Weights of a small transformer language model: a variant of SOAP for these matrices.
Each number is 128 + 32 x the weight over its row's rms, rounded and kept within 0 to 255. Layers, rows and columns count from 0. The size above them is the row's rms in percent of the matrix's.

# layer 5 MLP down (transposed), 384x96, rms 0.32, rows 298-366, columns 0-47
size [100  99 103 101 103  82 112 119 120 101 110  90 100  81  97  95 113  82  93 102  91  97  99  96 100  96  94 108 121 131 119  90  90  95  78  88  99  99  95  97  90 103  95  86 105  86  98 118 114  95 102  94 105 106 108  95 118 105  84  95 106 102  95 109 117 107  85  83 132]
[[148 134 170 138 163 128 144 125  97 113 147 118 121 127 127  99 127 188 116 193 100 112 119 112 153 101 166 176 115 158  97  63  87 111 153 130  91 155 177 204  71  83 126 111 181 153 151  76]
 [119 109  73 110  79 134 160 170 148 122 162 117 118 143 136 118 129 166  97 106 125 129 151 158 129 122 197 163 233 114 159 175 117  68 106 118 144  89 132 162 148 141  96 104 109 126 149 121]
 [141 120 133 100 154  83 169 123 136 141 102 144 108 172 122 147 111 102  75 108 152  66 125  66 162 121 108 120 158 128 158 140 138  89 126  97  64 111 142 178 121 211 184 185 132 119 118 152]
 [130 140  96  88 195  84 111  87 130 161 125 115 134  71 150 101  92 119 184  99 165  63 107  88 158 149 135  69 126 135 124 114 101 146  90 106 148 120  81 107 127  84 105 140 126 123 111 144]
 [117 116 150 146 102 164 186 152 154 122 112 174 129  67 204 148  84 132  89 122 119  81 123 171 175 143  58 136 109  70 136 137 121 119 119 140 135 180 107 115 106 142 104 105  89 148 128 141]
 [118  51 148 116 130 122 140 143 143 127 163 174 162 162 144 183  86 112 108  80 194 162 145 187 145 153  81 158 143 160 120  87 140 124 110  92 141 208  86 147  78 146 138 167 174 129 161 161]
 [147 137 144 169 175 159 153  90 134 109 135  96  45 118 146 131  98 206 147 130 168  83  68 164 110  91 146 128 177 139  46 113 133 147 150  77 134 137 122 152 110 125 125 112 139  76 108 115]
 [151 126 128 131 116 102 125 106 130 102 143 111 134 189 181 117 160 124 196  62 135 151 137  91 126 105 148 169 156 146 120 141 161 170 160 124 182  89 123 153 150  90  81 169  87  97  87  94]
 [ 94 111 184 136 152 137 138 139 153 143  60 132 191 127  96 147  98 115 157  86 140 118 104 181 108 106 114 166  99 108 139 127 139  89 117 148 140 144 181 121 147 194 143 146 121 123  93 127]
 [116 135  70 157 127 130 179 163 135 130  49 148 105 118 114 159 115 193 167 139 124 161  73 140 109 140  76 168 164 122 134 170 129 130 143  79 148 135 133  88 121 116 157  88 116  94 127 135]
 [141 126 194  92 202 100 135 100  76 144 161 157 112 119 109 127 128 169 134 116 121  92 143 109  92 163 150 116  92 121 112 165 138 141  80 130  88 167  90 171 110 151  84 132 182 179 132 105]
 [142 161  91 160 161 110 127 139 180  89  91 201 106 146 118 127 113 120 170 121  67 144 158 135 126 140 147 180 112 108  93 179 177 180  92  96 140  98  80 105 119 100 115 144 126 123  96  98]
 [153 162 174 138 144 135 126 113 140 112  96  85 142  73 128 124 156 128 164 127 151  80 163 212 157 145  62  27 108 145 134  95  74 122  98 164 132 209 157 141 101 109 131 128 162 140 177 160]
 [109 116  91 146 116 123 125 137  98 108 112 107 158 124 112 172  90 155 138 115 106 101  81  86 103 163 165 119 105 137  89 143  75 135 115 125 139 120 195  86 107 111 138  63 169 128 134 117]
 [134 118 108 153 198 104 122 113 105 126 153 113 133 157  27  94  98 102  84 180 133  77 171 160 136 136 139  84  86 102 104  52 137 104 134  96 133 124 145 125 152 138 154 173 144  99 123 190]
 [162 151 175 129 129  88 134 163 101 110 130  76 112  92 150 159 135 112 119 127 150 152 154  62 127 128 116  93 197 158  88  59 176 114 134 118 133 164 169 154 102 156 135 123 165 101  98  64]
 [121 191  94 104  78 195 118  67 110 131 105  70 166 181 180 190 147 134 132  71 160 132 146 125 124 141 177 129 109  71 101  68 129 154 143  62 109 126 106 165 125 184  94  78 125 141 134 156]
 [106  57 162  96 100 126 131 208 134 122 112 151 114 140 104 121  99 230 180 211 120 101 114  98 121 125 130 115 161 140 136 120 117 119 123 151 144  95 133 121  89 103 158 133 188 106 132 118]
 [ 91 118 108 165 123 167 124 151 145 169 133 136 118 133  95 156  54 141 126 168 147  84 113 160 125 124 151 137 170 131 126  53 149 205 174  73 129 127 125 137  80 138 149 194 148 114  95 125]
 [199 140 158 116  71 161 135 146 124 171 108 136 162 214 114 129  96  97 162 131 128 161 149 124 154  90 113 112 106 178  82 110 153 126  95 112 107 196 152  91 137  74 142 146 148 130 184 120]
 [147 107  65  85 117 159  74 100  65 152 126 149 150 145 185 106 122 153 152 122  97 101 118  97 143 129 141 181 117 182 156 146  95  99 137 107 107 112 148 116  94 132 116 117  64  63  77 123]
 [104  89 132 140 153 138 135 124 136  95 148 108  87  91 166 108  82  95 130 137  88 140 117 138 115 133 147  92  71 115 135 116 139 130 166 114  98 164 109 229  75 104 152 153 191 141  83 107]
 [103 126 125 132  65 121  99 137 173 124 147 121 158 131 164 112  48 151 122 110 113 195 145 114 172 158 164 144 158  89 126 120 175  98 140  88 113 111 153 129 161 147 153 125 131 130 139 148]
 [177 137 108 122 121  85 160  91  75 177 154 178 126 111 141 119  97 110 146  76 169 141 137  81  96 124 133 152 142 147  94 113  80 136 154  47 113 156 121  81  98 127 140 179 178 141 175  70]
 [134  81  95 136 131 138 178 164 162 175 175  88 154 113 112 157  94  93 113 125  63 136 111 140 161  80 155 157 132 186 134  82 141 115 147 114 131 159 176 140 127 123  82 151  48  84 123 119]
 [159 125  88 114  76 112 139 118  95 122 141 127 148 140 168 125 168 177 143 101  96  63 142  87 164  83 138 149 117 135 112  94  96 178  68  96 150 124 136  89 143 159  85 230 116  83  92 142]
 [182 148  55 162 169 120 127 104 123 173 174 124 156 114 101 112 166 150 107 158 132 125  61 136 103 119 145 108  91 133 145 139 127 149 119 181  93 107 114 134  67 126  89 133 190 137 135 112]
 [135 113  90 160 140 124 109 132 153 170 152 128 119 114 105  90 194 159 121 166 139 135 154 123 109  89 102  78 124 133 119 137  82 127 181 149  65 124 146 186 122 106 139 114 152 167 114  61]
 [176 103 112 121 167 112 181 105 165  92 167 136 149 132 144 147 122 207 137 113 152 118 139 167  83  79  61  82 157 113 140 128  90 106 119 153 191 146 131 139 185  95 148  95 131 113 128 133]
 [168 116 130  92 115 181 175 104 103 125 191  86 134  99 128 117  79 110 223 116 147 121 117 120  71  82 124 141 160 130 172  80 159  95 169 158 122 136 131 124  89 130 111 131 136 152 152  99]
 [125 108 116 166 106 151 143  92 163 154  72 153 141 141 118 108 141  84  99 132 101 116  76 155 155 157 143  75  87 150 160 127 169  97 101 121  94  49 125 156 162 138  42  75 150 127 178 173]
 [ 73  98 149 174 120 162 144 141  66 162  84 115 162 104 174 150 132  74 153 117 101 122 111 168 122 168  51 140 168 116 122  70 135  90  85 177 110 145 154 111 147 129 125 141 118 185 196 105]
 [130 146 161 115 114  50 140 166  76  73 107 158 107 141 119 157 180 176  98 110 108  80  93  99 127 185  91 160 127 117 127 135 106 151 101 162 127 102 133 131 106 158 175 124 157 136 110 135]
 [165 117  99 127 131  72 106 124 151 152 150 134 114 133 143 177 188 170 159 155 156 143 120 191 150 165 120 103 116  88 166 107 172 107 164 104 140 149 124 150 162 130 153 121 210 164 150 150]
 [184 111 105 144 172 128 149  84 138  95 116  92 113 165 115  98 122 101 146 148 119 173  83 131 125 151 134  88 164  81 106  77 163  89 134 149 138 110 140 137  81  88 162 151 146  46 115 162]
 [126 105 122 162 102 183 156 177 196  98 115 115 164 110 142 170 153 150 118  75 104  88 139 110 101 131 126 134 147 134 152  72 144 113 137 156 108 179 114 119  98 170 128  71 129 106 140 124]
 [144 164 127 116  70 152  79 136 109  92 121 125 110 163 137 111 121 126 118 162 193 170 113 118 122 186 125 138 181 161 147 122  54 170  71 129 104 101 106 103  97  76 156 105 178 123 141 200]
 [119 116 162 111  79 148 148 134 132 122 113 120  91 129 117 106 107 118 126 182 189  66 111 109 128 158 118 154 146 198 183  64 124 135 139 142 126 131 134 130  64 108  86  87 120 133 172 131]
 [108 147 135 156 121 177 143 119  97  68 127 118 138  74 160 179 131  28 103 147 158  98 190  94 101 156 174 179  96 118 113 130 187 181 172 118 155 144 135 129 153 131 166 163 109  82 137 128]
 [102  69  84 153 121 133 117 100 167 132 117 129 148 172 154 157 149  90 159 121 123 106  80 161 139 145 153 125  35 138  65 119 104  64 112 175 130 112 121 120 138  98  56 160  85 174 101 140]
 [196 136 158 177 106 135 136  88 112 136 122 134 155 155 155 162 173 116 143 106 194 149 107 151  66 112 193 142 124  95  84 103 192  77 129  90 164 163 154 151 157 128 138 169 124  80 152 136]
 [ 86 125 100 128 153 109 147 153 128 145 158 133 114  88 124 144 106 186 127 125 129 207 117 125 199 168 117 141 100 119 113 181  98 138 159 167 138 133 133 147 170  97 137 143  53 190 139 147]
 [121 149  92  85 146 131 147 113 102 135 143 122 153 156  83 171 107 128 165 146 146 108 141 168 115 151 133 100 120 163 117 190 132 153 136 123 110  85 107 208 118  91 165 113  83 127 107 163]
 [130 148 177 157 170 125 128 104 111 158 145 175 134 162  57 150 119 190 107 171 156 122  91 195 147 114 139  93 159 112 146  89  67 127 128 141 143 110 170  93 133 136 112 183 131 154 100  86]
 [ 65  81  90 146 182 106 121 151 184  37  70 145 119 153 135 111 181  92 125  84  83 171 122 147 159 158 123 127 167 105 132 138 109 132 177 126  81 168 164 118 147 142 137 193  62 153 138 147]
 [113 133 122 108  99 100 168  74 112 140 133 126 100 129  99  87  80 139 158 103 104 151 134  86  72 145 139 182 158 188 135 186 132  86 140 146 198 182 167 154 131 140 107  99 113 144 154  98]
 [ 90 168 159 123 116 113 105  99 145  67 117 190  98 172 145 145 108 100  78 174 145 143 111 146  82 182 155 121 108 143 124 179  83 109 144 146 142 146  99 114  80 141 112 172 145  94 122  89]
 [ 86 157  98  91 150 118 139 126 172  98  95  87 148 141  91 120 115 124  45  82  97 128  94 158  88 119 153 156 101 168 133 142 131 180  81 135 159 130 139 125 112 141 154 172 135 151  91 168]
 [159 107 154 158 119 141 160 175 101 134 108 119 129 131  99  78 115 118 160  76  68 166 184 153 173 111 149 108 119  99 105 149 118 166 149 112 114 164 136  92 142  99 156 155  61 112 123 135]
 [131 145 146  98 146 123  95 125  93 101 132 128 130 117  71 115 153 128 143 104 118 132 212 112 172 139  71  99 164 133 121 141 146 140 149 123  98  97  76  86  38 222 114 141 135 118 158 128]
 [ 91 139 156 136 140 101  93 137 112  96 130 140 200 155 105 143 107 161  79 148 109 123 153 150 107 172 121 101 130 158 154 112 112  79 132 137  94 107 103 117 104 158 166 120 149 144  82 111]
 [123 154 126 163 187 104 124 152 101 139 144 126 134 197  97 164 137  86  80 112 146 136 105 114 164 151 190  90 178 125  90 123 104 104 150  86  51 100 122 117  84 108 120 168 154 124 111 173]
 [113 198 115 135 161 185 132  86  89 131  78 170 109 113 114 115  79 105 122  98 148 173  80 126  89  93  89 126  99 123  38 171 120 149  52 135  91 150 124  88 115 124 113 115 167 122  95  98]
 [141 143 142  99 183  71 107 148 171 165 101 179  70 176  66 134 133 115 149 127 157  65 142 129 164  79 148 171 105 152 133 155 146 122 163  79 156 129 153 129 147 118  74 147  60 106 105  87]
 [181 159 131 151 141 143 111 101 113 122 155  93 188 157  71 158 130  68  93 115 163 144 168 155 164 182 114 140  96 132  90 137 122 118 155  96  78  69 147 136 182  61 164 149 109 162 107 138]
 [112 130  80 133 221 168 163  91 159 144 149 131 153 173 174 151 103  85 136 137 101  89 123 173 173 162 165 153  78 124 119  54 149  90  61 138 114 149 136 107 178 129 151 147  95 104  56 134]
 [154 146 137 123 112 157  99 111 129 138 166 178 178 148  84 139 129 136 100 136 119 126 105 155 189  96 108 185 110 135 127 168 125 102 149 114  65 127 150 181 122  84  86 139  87  77 145  96]
 [135 193 149 158 114 166 113 108 101 133 136 109 121  83 144 107 129 157 133 165 155 114 122 199  86 113 133 143  82 131 136 100 106 127 147 157 166 143 122 149 117 119 107 174 122 109 169 128]
 [101 124 128  91 151 111 104  92 149  58  76  84 120 212 118 159 135 183 116 113 132 195  81 156 156 160  96  64 155 120 123 118 153 146 151 154  85 124 121 155 161  89 114 186 118  87 109 147]
 [158 112  78  85 124 119 170 119 123 177 147 205 171 133 162 124  70  80 141 129 149 179 163 104 178 129 126  76 104 104 107 149 136 141 155 124 151  86 124 108  71 195 116 111  92 167 160 166]
 [142 108 120  86 126 125  67 106 132  97 111 119 106 140 163  48  64 116 150 188 122  83 148 157 120 148 142 177 172 139  62 105 120  45 101 110 142 121  79 102 174 186 120  99 153  97  95 135]
 [114  93 152 133  79 137  95 136  92  91 111 184 130  93  99  89  97  87 173 145 165 131 117 117 128 136  91 151 118 126 140 154  91 117 126  97 167 148 160  64 116 137 147 118 154 159 119 143]
 [115  88 103 125 152 123 107 126 101 140 114 134 131 122 140 144  71  75 165 117 171 108 146 125  70 115  72 155 128 115 140 160 157 163  96  73 141 130  70 180  70  88 130 120 134 123 162 137]
 [152 110 168 178 176 120 130 193 125 150  81 146 144 155 180 115 176 122 140 119 101 132 127 134 163  67 122 178  98 149 139 132 137 151 102 117  87  86 133 151  72 113  63 134  85 135 152 160]
 [ 78 121  64 104  88 144 134 135 131 113 123 109 111  75 130  70 129 198 177 151 135 143 150 173  92 136 152 130 131 136 123 131 143 112  90 116 133  81 113 132 146  63  68 151 152 178 158 140]
 [120 140 145 158 166 155 107 150  86 192  70 126 136 106  99  71 131 155 103 172 153 123 103 173 165 117 154 136 118 134  47 163  74 143 119 142 118 150 115 116 166 110 160 172 113 137 113 138]
 [122 145 126 154 137 148 134 149 128 109 168 155 141 151 124 116  99 194 114 137 186 133 159 118 101  76 161 130 123  92 139 100 162 131 134  93  98 160 102  61 173 156 158 105 122  86 201 157]
 [133 158 125 175 117  89 136  47 124 202 149 148 133 157 135 134  81 138 177 159 145  96 130 156  84 199 136  75 116 139 122 167 131  99 103  91  83  69 139 116 121  84 149  58 132 137 142 106]
 [114 161  90 134 150 152 108 156 117  68 112 182 160 168  91 153 105 155 124 202 120 164 156 153 150 165  97 116 121 114 135 100 131 105 150 159 172 103  82  85 148 153 154 176 169 132 140  92]]
# layer 5 MLP up, 384x96, rms 0.33, rows 299-367, columns 0-47
size [100 102 103 102  97 103 115 111  99 104  88 100  99  96  99 113  98  89 105  86 101  97 104  96 100  92 106 101 112 104 103  90  90  90 100  95 103  90  97  87 100 103  88  97  94  92 109 110 100  98 101 102 102 104 102  98 104  95  95  99  98  99 100 106  95  90  83 123 106]
[[119  83 158 169 193 190 148  97 130  70 102 104 100 103 115 122 152  72 155  91 143 105 101 159  98  88  97 125  74 124 150 133 117 117 123 144 157 183 132 137 117 187 125 142 136 140 110 119]
 [128  62 155 150 199 108 112 151 122 119 151 128  98  69 103 139 136 130 167  98 163 122  80  75 142 155  91 110 135  96 132 103  73 124 114 144 184 151 145 112 103 150 136 151 123 147 161  87]
 [151 126  85 123 137 103 140 158 114  98 158 102 111 139 192 204 167 134 110 179 121 147 196 139 180 113 114 173 156 152 111 120 185 126  99 118 131 161 138 171  92 141 176  98 128 152 132 140]
 [119 125 162 105 144 137 135  61 140 165 138  99  79 106  82  41  83 135 129 157 126 125 193 112  76  78 145 175  81 132  81 122 135 156  89 153 125 114 150 142 143 160 181 107 107 101  81 164]
 [163 169  97 176 118 153 153 119 145 188 139 166 175 109  72  77 183 135 175 126 110 147 149  43 128 100 157 139 130  65  82 113  82 133 129 103 173 138 110  97 137 137 163 133 121 122 118 114]
 [ 92 130 112 133 154  76  99 173 140 149 183  79 154 131 134 141 141 114 152 134 126 146  87 155  75 165 107 127 139 182  86 106 165 218  88 109  47 111 114 115 124 131 110 128  87 161  81  99]
 [163 131 156 141 108 145 127  96 131 102 118 124 144 132  76 136 162  55 100  75 130 111 151 142 109  74  98 103  93 122 123 113 120 123  71  98 161 211 158 107 112  73 176 166 128 152 121 138]
 [130  93  87 115 122 120 162 137 154  52 135 106 124 131 135 123 126 132 166 138 131 174 153 101 255 159 140 116 133 108 142 136 172 117  85 113 165 151 109 136 158  82 117 197 137 153 142  94]
 [128 116 141 157 174 179 118 123 124 138  75 155  94 111 115 143 100 148 113 177  41  90 161 123 129 195 110 152 120  91 123 151 128 131 123 132 155  92 156 193 116 167 124 141 104 105 123  63]
 [ 82  64 136 147 144  80 141 135 175 139 128 135  86 134 104 101 149  91 171  88 174 130 134 177 163 142  95 175 158 166 123 113 139 103  41 167 188  92 166  87 104 141 161 157 112 127 153 140]
 [144 128 117 152 102 138  77 189 113 185 156 163 128 140 136  95 119 140 141  68 147 147 168 125 131 158 136 120 174 150 102 141 113 155  92 130 146 155  41 134  78 115  83 171 113 137 126 145]
 [ 74 127 132 156 121 124 148 151  58 106  79 144 133 103 127 155 119 120  88 113  93 130 115 121 155 106 142 154 149  95 156  58 154  98 102 129 115 131 100  82 126 132 186 172 116 183  76 176]
 [ 83 169 168  97 134  97 129 161 151 126 119  71 112 133 123  90 190 125  57 129 155 153 183 126  66 147 136 109 190 136 104 145 131  96 142 136 141 152  58  85 130 182 137 154 129 155 147 152]
 [ 63 176 119 154 151 144 108 187 102 108  79 124 123 175  84 104 155  96 101  75 140 167 116 169  74 186 162 155  99 112 153 136 127 188 144 130 155 151 149 125 170 180  97 100  84 129 138 143]
 [139 138 152 117 133 190 124  69 176 160  90 105 126 177 105 132 120 192 145 111 147  98 179 136 111 105 101 155 115 189 101 145 119  92 145 122 143 168 144 160 105 127 131  90 150 114 149  99]
 [129 124 159  96 121 148  93 140 187 165  92 188  52  93 162 207  87 139  83 106 116 102 113 157 135 134 138  88 140 174 138  92 179 141 116 126 118 178  98 147 127  96 103 161 140 143 125 137]
 [125 125 176 156  92 112 110 121 118  89 161  60 145  88 125 138 118 142 159  60 148 151 138 134 146  92 121 116 134 175 131 154 106 136 149  93 170 131 154  69 122 126  73 156 105 170 137 130]
 [109  91 125 123 166 129  72 170 135 137 144 146 103  80  98 146 135 128 169 164 129 201 114 158  95 132 112  68 134 160 148  52  82 148 121  73  95 103 111 147 128 122 130 130 166  79 174 143]
 [ 98  83  98 141 127 135  90 153 132 102 175 152 139 130 102 157 189 115 151 113 177 107 116 119  73  76 129 143  80 106  59 111 168 111 156 109 165 123 152 110 104 141 140 109 168 181 168  94]
 [121 127 203 186 123 126 197 164 187  91  89 138 167 128 102 115 163 121 126 114 160 161 148 140  84 109  97 121 139 148 123  89 140  60 147 116  99 126  92 163 106 164 137 138  72 149 153 140]
 [ 94 160 149 141 103 127 148  76 135 160 134  90 135 156 129 159 135 192 130 118 103 141  70 180 178 159 133 103 108 105 129 112 163  60 114  66 125 116 109 122 152 133 103 141  84 145  74 160]
 [159 122 110 121 161 128 153 144 111 147 122 148  88  96 115 109 164 139 103 175 192  85 141 121 101 215  86  85 164 141 131 100 148 156 105  64  89  35 138 137  70 150 125 182 117  91 142 141]
 [123 164 111 145 136 169 120 123 147  99  85  89 137  77 103 122 147 173 151 135 110  96 166 145 155 184 134 109 119 133 150 150 139  92 158 148 187 162  64 129 181 185 101 183 128 169 136 155]
 [103 191 102 131 102 121 106  69 142 167  80 125  42 168 130 132 172 171 177 105 207 139 150 136 102 160 128  95 156 127 139 127  83 140 133 126  89 120 105 117 166 147 111 130 126 133 132 176]
 [151  63 122 108 112 130 152 104 129 112 138 139  89 105 154 115  44 129  64 128 135 118 152  86 133 170 145 127 145 101 166 119 162 116 158 115 134 144 136  90 139 134 124 198  75 136 142 124]
 [132 123 120 114 111 165  96 104 189  82 132 151  62 122 147 159  88 171 106 149 133  80 120 125 127  68  90  79 175 126 154 121 143 149 111  86  82 160 107 128 164 143 120 114 158 141 159 123]
 [117  70 126 128 123 146 149  92 130 162 186 146 135  83  71 132 122 137 158 105 154 178  86 127  93  68 131 169  72 181 154 101  98 125  92 121  83 117 111 122 106 139  94 137 118 105 137 138]
 [ 82 100 175 139 122 157 125 162 161 115 195 127  83  96 137 135 130  59 137 122 159 149 201  78 155  93 159  84 140  85 176  69 130 104 128  96  95  61 132 139 137 148 176 167 160 107 192 122]
 [156 164 117  99 124 165 145  26 133 151 119 116  82 133 110 137 106 154 154 195 140 199 132 136 107 127  98 124 154  92 124  59 117 177 168 127  73 167 109  94 150 139 133 133 125 110  88  76]
 [140 124 146 140 113 151 170 148  91  79  75  80  98 130 167 130 120 115 150 126 146 151 131 161 148 124  88 103 141  99 150 122 133  64 132  94  99  96  73  93 152 109  96 143 108 106  85 173]
 [175 134 172  92 146 132 173 115  88 173 109 135 122 129  98 104 115 162  75 140 147 125 150 163 115 109 181 127 112 172 137 167 138 148  89  87 173 127  95 124  56  94 160 119 142 134  69  95]
 [123  88 146 154 150 168 162 140  99 135  95  96 162 165 127 145 127  57 169  91 180  55 110 158 139 106 124 125 165 116 127  67 162  84 154 191 143 160 121 157 148  87 107 182 129 118 130 131]
 [109 131 114  95 115 200 159 207 148 144 126  88 101  86 114 109 101 119 101  84 122 160 110 156  86 123 148 170 142 117 142  98 145 165  69  86 199  75 122 141 153 111 123 131 104 122 170 133]
 [102 133 121 102 131 149  71 116 156 170 190 132 105  98 137 124 182 102 106  99 146  82 128 102  81 138 130 166 131 136  72 195 101 153 125 120  99 142 119  92 111 143  48 100 142 150  74 134]
 [167 128 129 103 132 146 117 151 113 163  78 142 102 114  85 138 101 111 141 128 168 131 173 117  52 166 179 155 112 130  53 110  99  89 119  84 142 119 141 105 137 130 169 169 169 127 142 122]
 [172  88 124 146 137 125 138  94 114  82 113 157 135 127 171 131 137 103  92 180 125 151 138 105 102 128 102 160  98 107  96  86 131 182 119  82 181 149 122 168 102  74 188 125  86 134 140 173]
 [136 149 152 150 168 138 139 134 120 107 189 102  97  77 141 153 141 148 170 113 119 145 184 111 185 176 140 147 196 159  93  74 157  85  77  40 157 137 138  97 123 132 155 121 166 171 151  80]
 [121 126  85 142 132 160 136 106 180 137 173 129 104 106 164  88 139  86 122 123 106 157 132 113 106 157 113 138  80 105  82 116  92 121 147 185 115 115  86 121 134 133 137 168  84  96 136 185]
 [150 168 118  98 141  94 142 124 116 124  68 184 137  92 113 157 150 104 133 123  66 164  97 162 107 132  96 119 152 178 150 153 194 114 174 132 162 216  96 135 151 175  97 101 107 126 108 164]
 [ 63  61 130 117 171 155 133 125 118 137 146 141 105  86 101 132 140 141 131 117  58  64  94 137 175  94 119  88 142 149 146 155 141 121 139 125 125 174 149 126 194 121 134 130 155 136 157 128]
 [116  53  77  85  62 194 166 113  91  88 135 179  94 105  84 119 123 127 184  91 193 135 168 167 159 151 113 102 130  96 115 110 158 127 121 188 141 136 113 144 128 141 127 146 153 176 165 128]
 [153  88 132 113 156 127 140 117 118 123  87 143 103 120 112 124 106 144 112 161 197 116 141 155 156 150  44 141 133  97 119 123 144 145 100 176 107 125  74 101 131 145 131 128 158 116 163  75]
 [134 173 181 102 108  50 134 118 126 142 156 180  87 151 102  96 208 116 134 112  97 110 145 185  79 102  53  70 154 122 155 147 106 137 115 103 165 109 209 112 140  88 117 176 149 117 155 153]
 [128 126 169 150 141 128 121 192 174  83 206 108 128 121 172 181 121  90 120 123 151 107 118 105 116 160  57 107 144 178 141 131 149 165  90 127 118  92 108 102 100  66 142 157  58  62 154 121]
 [158 160 102 145 163 170 153 153 180 167 159 114 103 108 162  89 121 104 112  63 178 135 126 175 139 119 148 151 109  56 135 112 114 106  83 150  72 113  89 139 103 159 120 131  72 164 170 129]
 [115 168 168 109 159 163 139  88 106 109 125 164 164 126 129  94 236 153 136  91 179 111 138 142 141 137 141  84  84 151 108  71 147 165 190 111 132 113 148  96 157 153 132 126 123  79 126 116]
 [134 135 106 149 149 108 207 122 148 133 144 156  78 132 157 129 122 140  63 124 158 126 120 122 143  99  66 104 149 138 208 105  91 109 177 128 132 121 101 149 104 126  89 139  97  31 167 100]
 [121 138  96  93  89 133 119 110 151  77 164 126  93 133 150 133  67 108  90 108 122 102 139 154  64 122 126 144 133  82 139 149 166 167 124 147 163 179 171 118  65 134 124  89 111  46 119  49]
 [132  36  96 157 162 150 139  61 121  80 143  57 106 129 162  68 112 106 115 124  76 130 165  96 151  92 169 157 144 136 126  90 126 204 116 115 122 153 146 153 169 168 156 145  77 127 109 156]
 [120 168 108 105 175 150 148 164 127 153 140 117 107 103 139 161 145 161 125 142 153 123 149 187 129 137 121 109 162 145 121  86 113  84 152  69 175  88 144 162 201 165 135 151 123  89 107 177]
 [165 174 166  92 107 103 155  81 139 124  72  89 155  95 105 101 184 206 118 165 120 158 145 105 147 162  90 118 108  62 153 128 178 136 118  90 180  60 113 118 187 113 133 117 108 122 191 130]
 [127  86 109 130  66 124 156 156 118  86 129 167 108 109 160 145  98 134 105 146 135 233 183 137  49 104 118 149 136 141 160 115 127 131 178  80 188 178  82  81  87 122 103 122 140 106 153 179]
 [116  82 126  83 104 169 137  38 142 127 210 128 120 137 153 125  77 148 167 180 104 171  98 148  90 145  59 128 150 130 159 117 151 132 102 169 155 150  83 110  94 149  93 192 124 130 105 135]
 [119 113 146 136 128 117 106 123 127  88 190 112 135 109 183 116 117  99 151  84 155 110 142 165 106 143 162 151 101 124  81 145  76 157 147 158  96 171  20 143 170 120 140 140 132 107 103 138]
 [121 141 149 112 192 148 124 114  96 155 113  89 142  72 136 159  80  48  68 124 168  83 158 125  91  67 142 134 178 171 153  90 134 127 104 111 118 177 162 120 181  86 131 146  86 138  97 154]
 [100 139 110 169 103 100 134 136 175 168 139  96 107  40 120 173 160 110 122 136 112 129 157  97 124 127 116  94 154  87  66  83  91 114  61 174 147 111 146 148 140 159 148  83 128 137 143 204]
 [114  45  92 119 111 106 116 155 118 100 164 127 103 182 173 203 150 129 153 143 158 158 126 163  91 137 132 126  68  94  97  88 153 127 103  62 159 191 100 163 101 132 127  98 125 164 104 155]
 [158 107 113 157  99 127  77 147 134 145 158 137 167 102 150 103  92  63  90 130 167 141 163  58 133 135 126 129 131 104 105 166 122 169 136 170 131 156 190 126 109 145 184 109 105 147 183  93]
 [110 147 116 180 119 149 134  87 197 131  79 120  72  98  91 117 173 132 125 137 150 147 145 157 133 140  99 117 118 140 100 145 162 147 157 118 126 141 170 114 148 120 137 136  87 164 115 121]
 [120  99  68 153 114 124 138 139 114 130 161 140 134 157 114 130 143 115 120 164  77 127 149  72 145 158 126 115  68  94 105 202 131  85 147 120  87 157 147 174 130  82 182 180 127 193 197 107]
 [106 154 148  53 124 157 122 187 165 167 114  78  98 119 168 191 139  92 113 124  72 102 136 179 109 140 140 144  89 152 146  82 197  52 136 147 108 152 117 158 164 146 132 145 100 148  74 133]
 [151 128 166 106 108 106 168 162 106 152 138  88  50 116 140 135 190 164 120 110  83 153 105 124 155 138 107  84 181 130 194 154 126 132 131  89 119  88 119 157 173 134 162 120  96 139 120  63]
 [104 155 195 192 133 113 140 128 137  75 105  75 168 110 178 152 150 100 100 161 130 139 103 140  95 111  82 138 136 104 137  84 208 114 160 125  95 156  96  94 127 132  93 155  82  80 122 154]
 [148 157 148 158 170 115 115 174  84 166 128 119 181 136 101 156 155 118  50 115 161 155 173 107  82 122 107 152  48 121 136 107 175 120 130 140 201 125 118 166 142 122 135 113 107 128  86  90]
 [122 157 123 173 109  99 126 108 125 132 121 105 149 123 156 171 125 179 102 156  94 104  84 240 106 140 156 105 103 132 107 117 141 159  89 122 121 155 133 116  92  51 124 112 135 134 149 192]
 [161 193 137 103 137 161  56 153 198  92 126 117 146 110 144 122 176 121 144  78 115 102 148 141 136 120  73 127 126 143 138 113 140 176 127 196 111 120 128 129 114 110  92  70  68 120 151 103]
 [166 150 152 143 146 138 181 144  57 108 155 113  90  93 115  97 197 102 129 133 170 114 139 129  96 165 127  92 173 192 115 125  61 150 138 133 140 122 139 175 183 131 131 106 130 143 198 177]
 [101 168 122  81 134 159 141 149 104  72  70 115 131 106 108 166 124  98 117 106 160 129 167 166 157 127 110  77 141 118 118 130 113 122 125 141 193 113  97  98  87 204 167 143 119 129 137 113]
 [133  79  97  94 143 110 173 177  94 117 154  73 146 114 105 151 129  80 126 100 138 168 177  95 162 175 115 154 155 168  97 118 141 117 139 113 128  86 133 106 140  99 170 174 136 179 173 128]]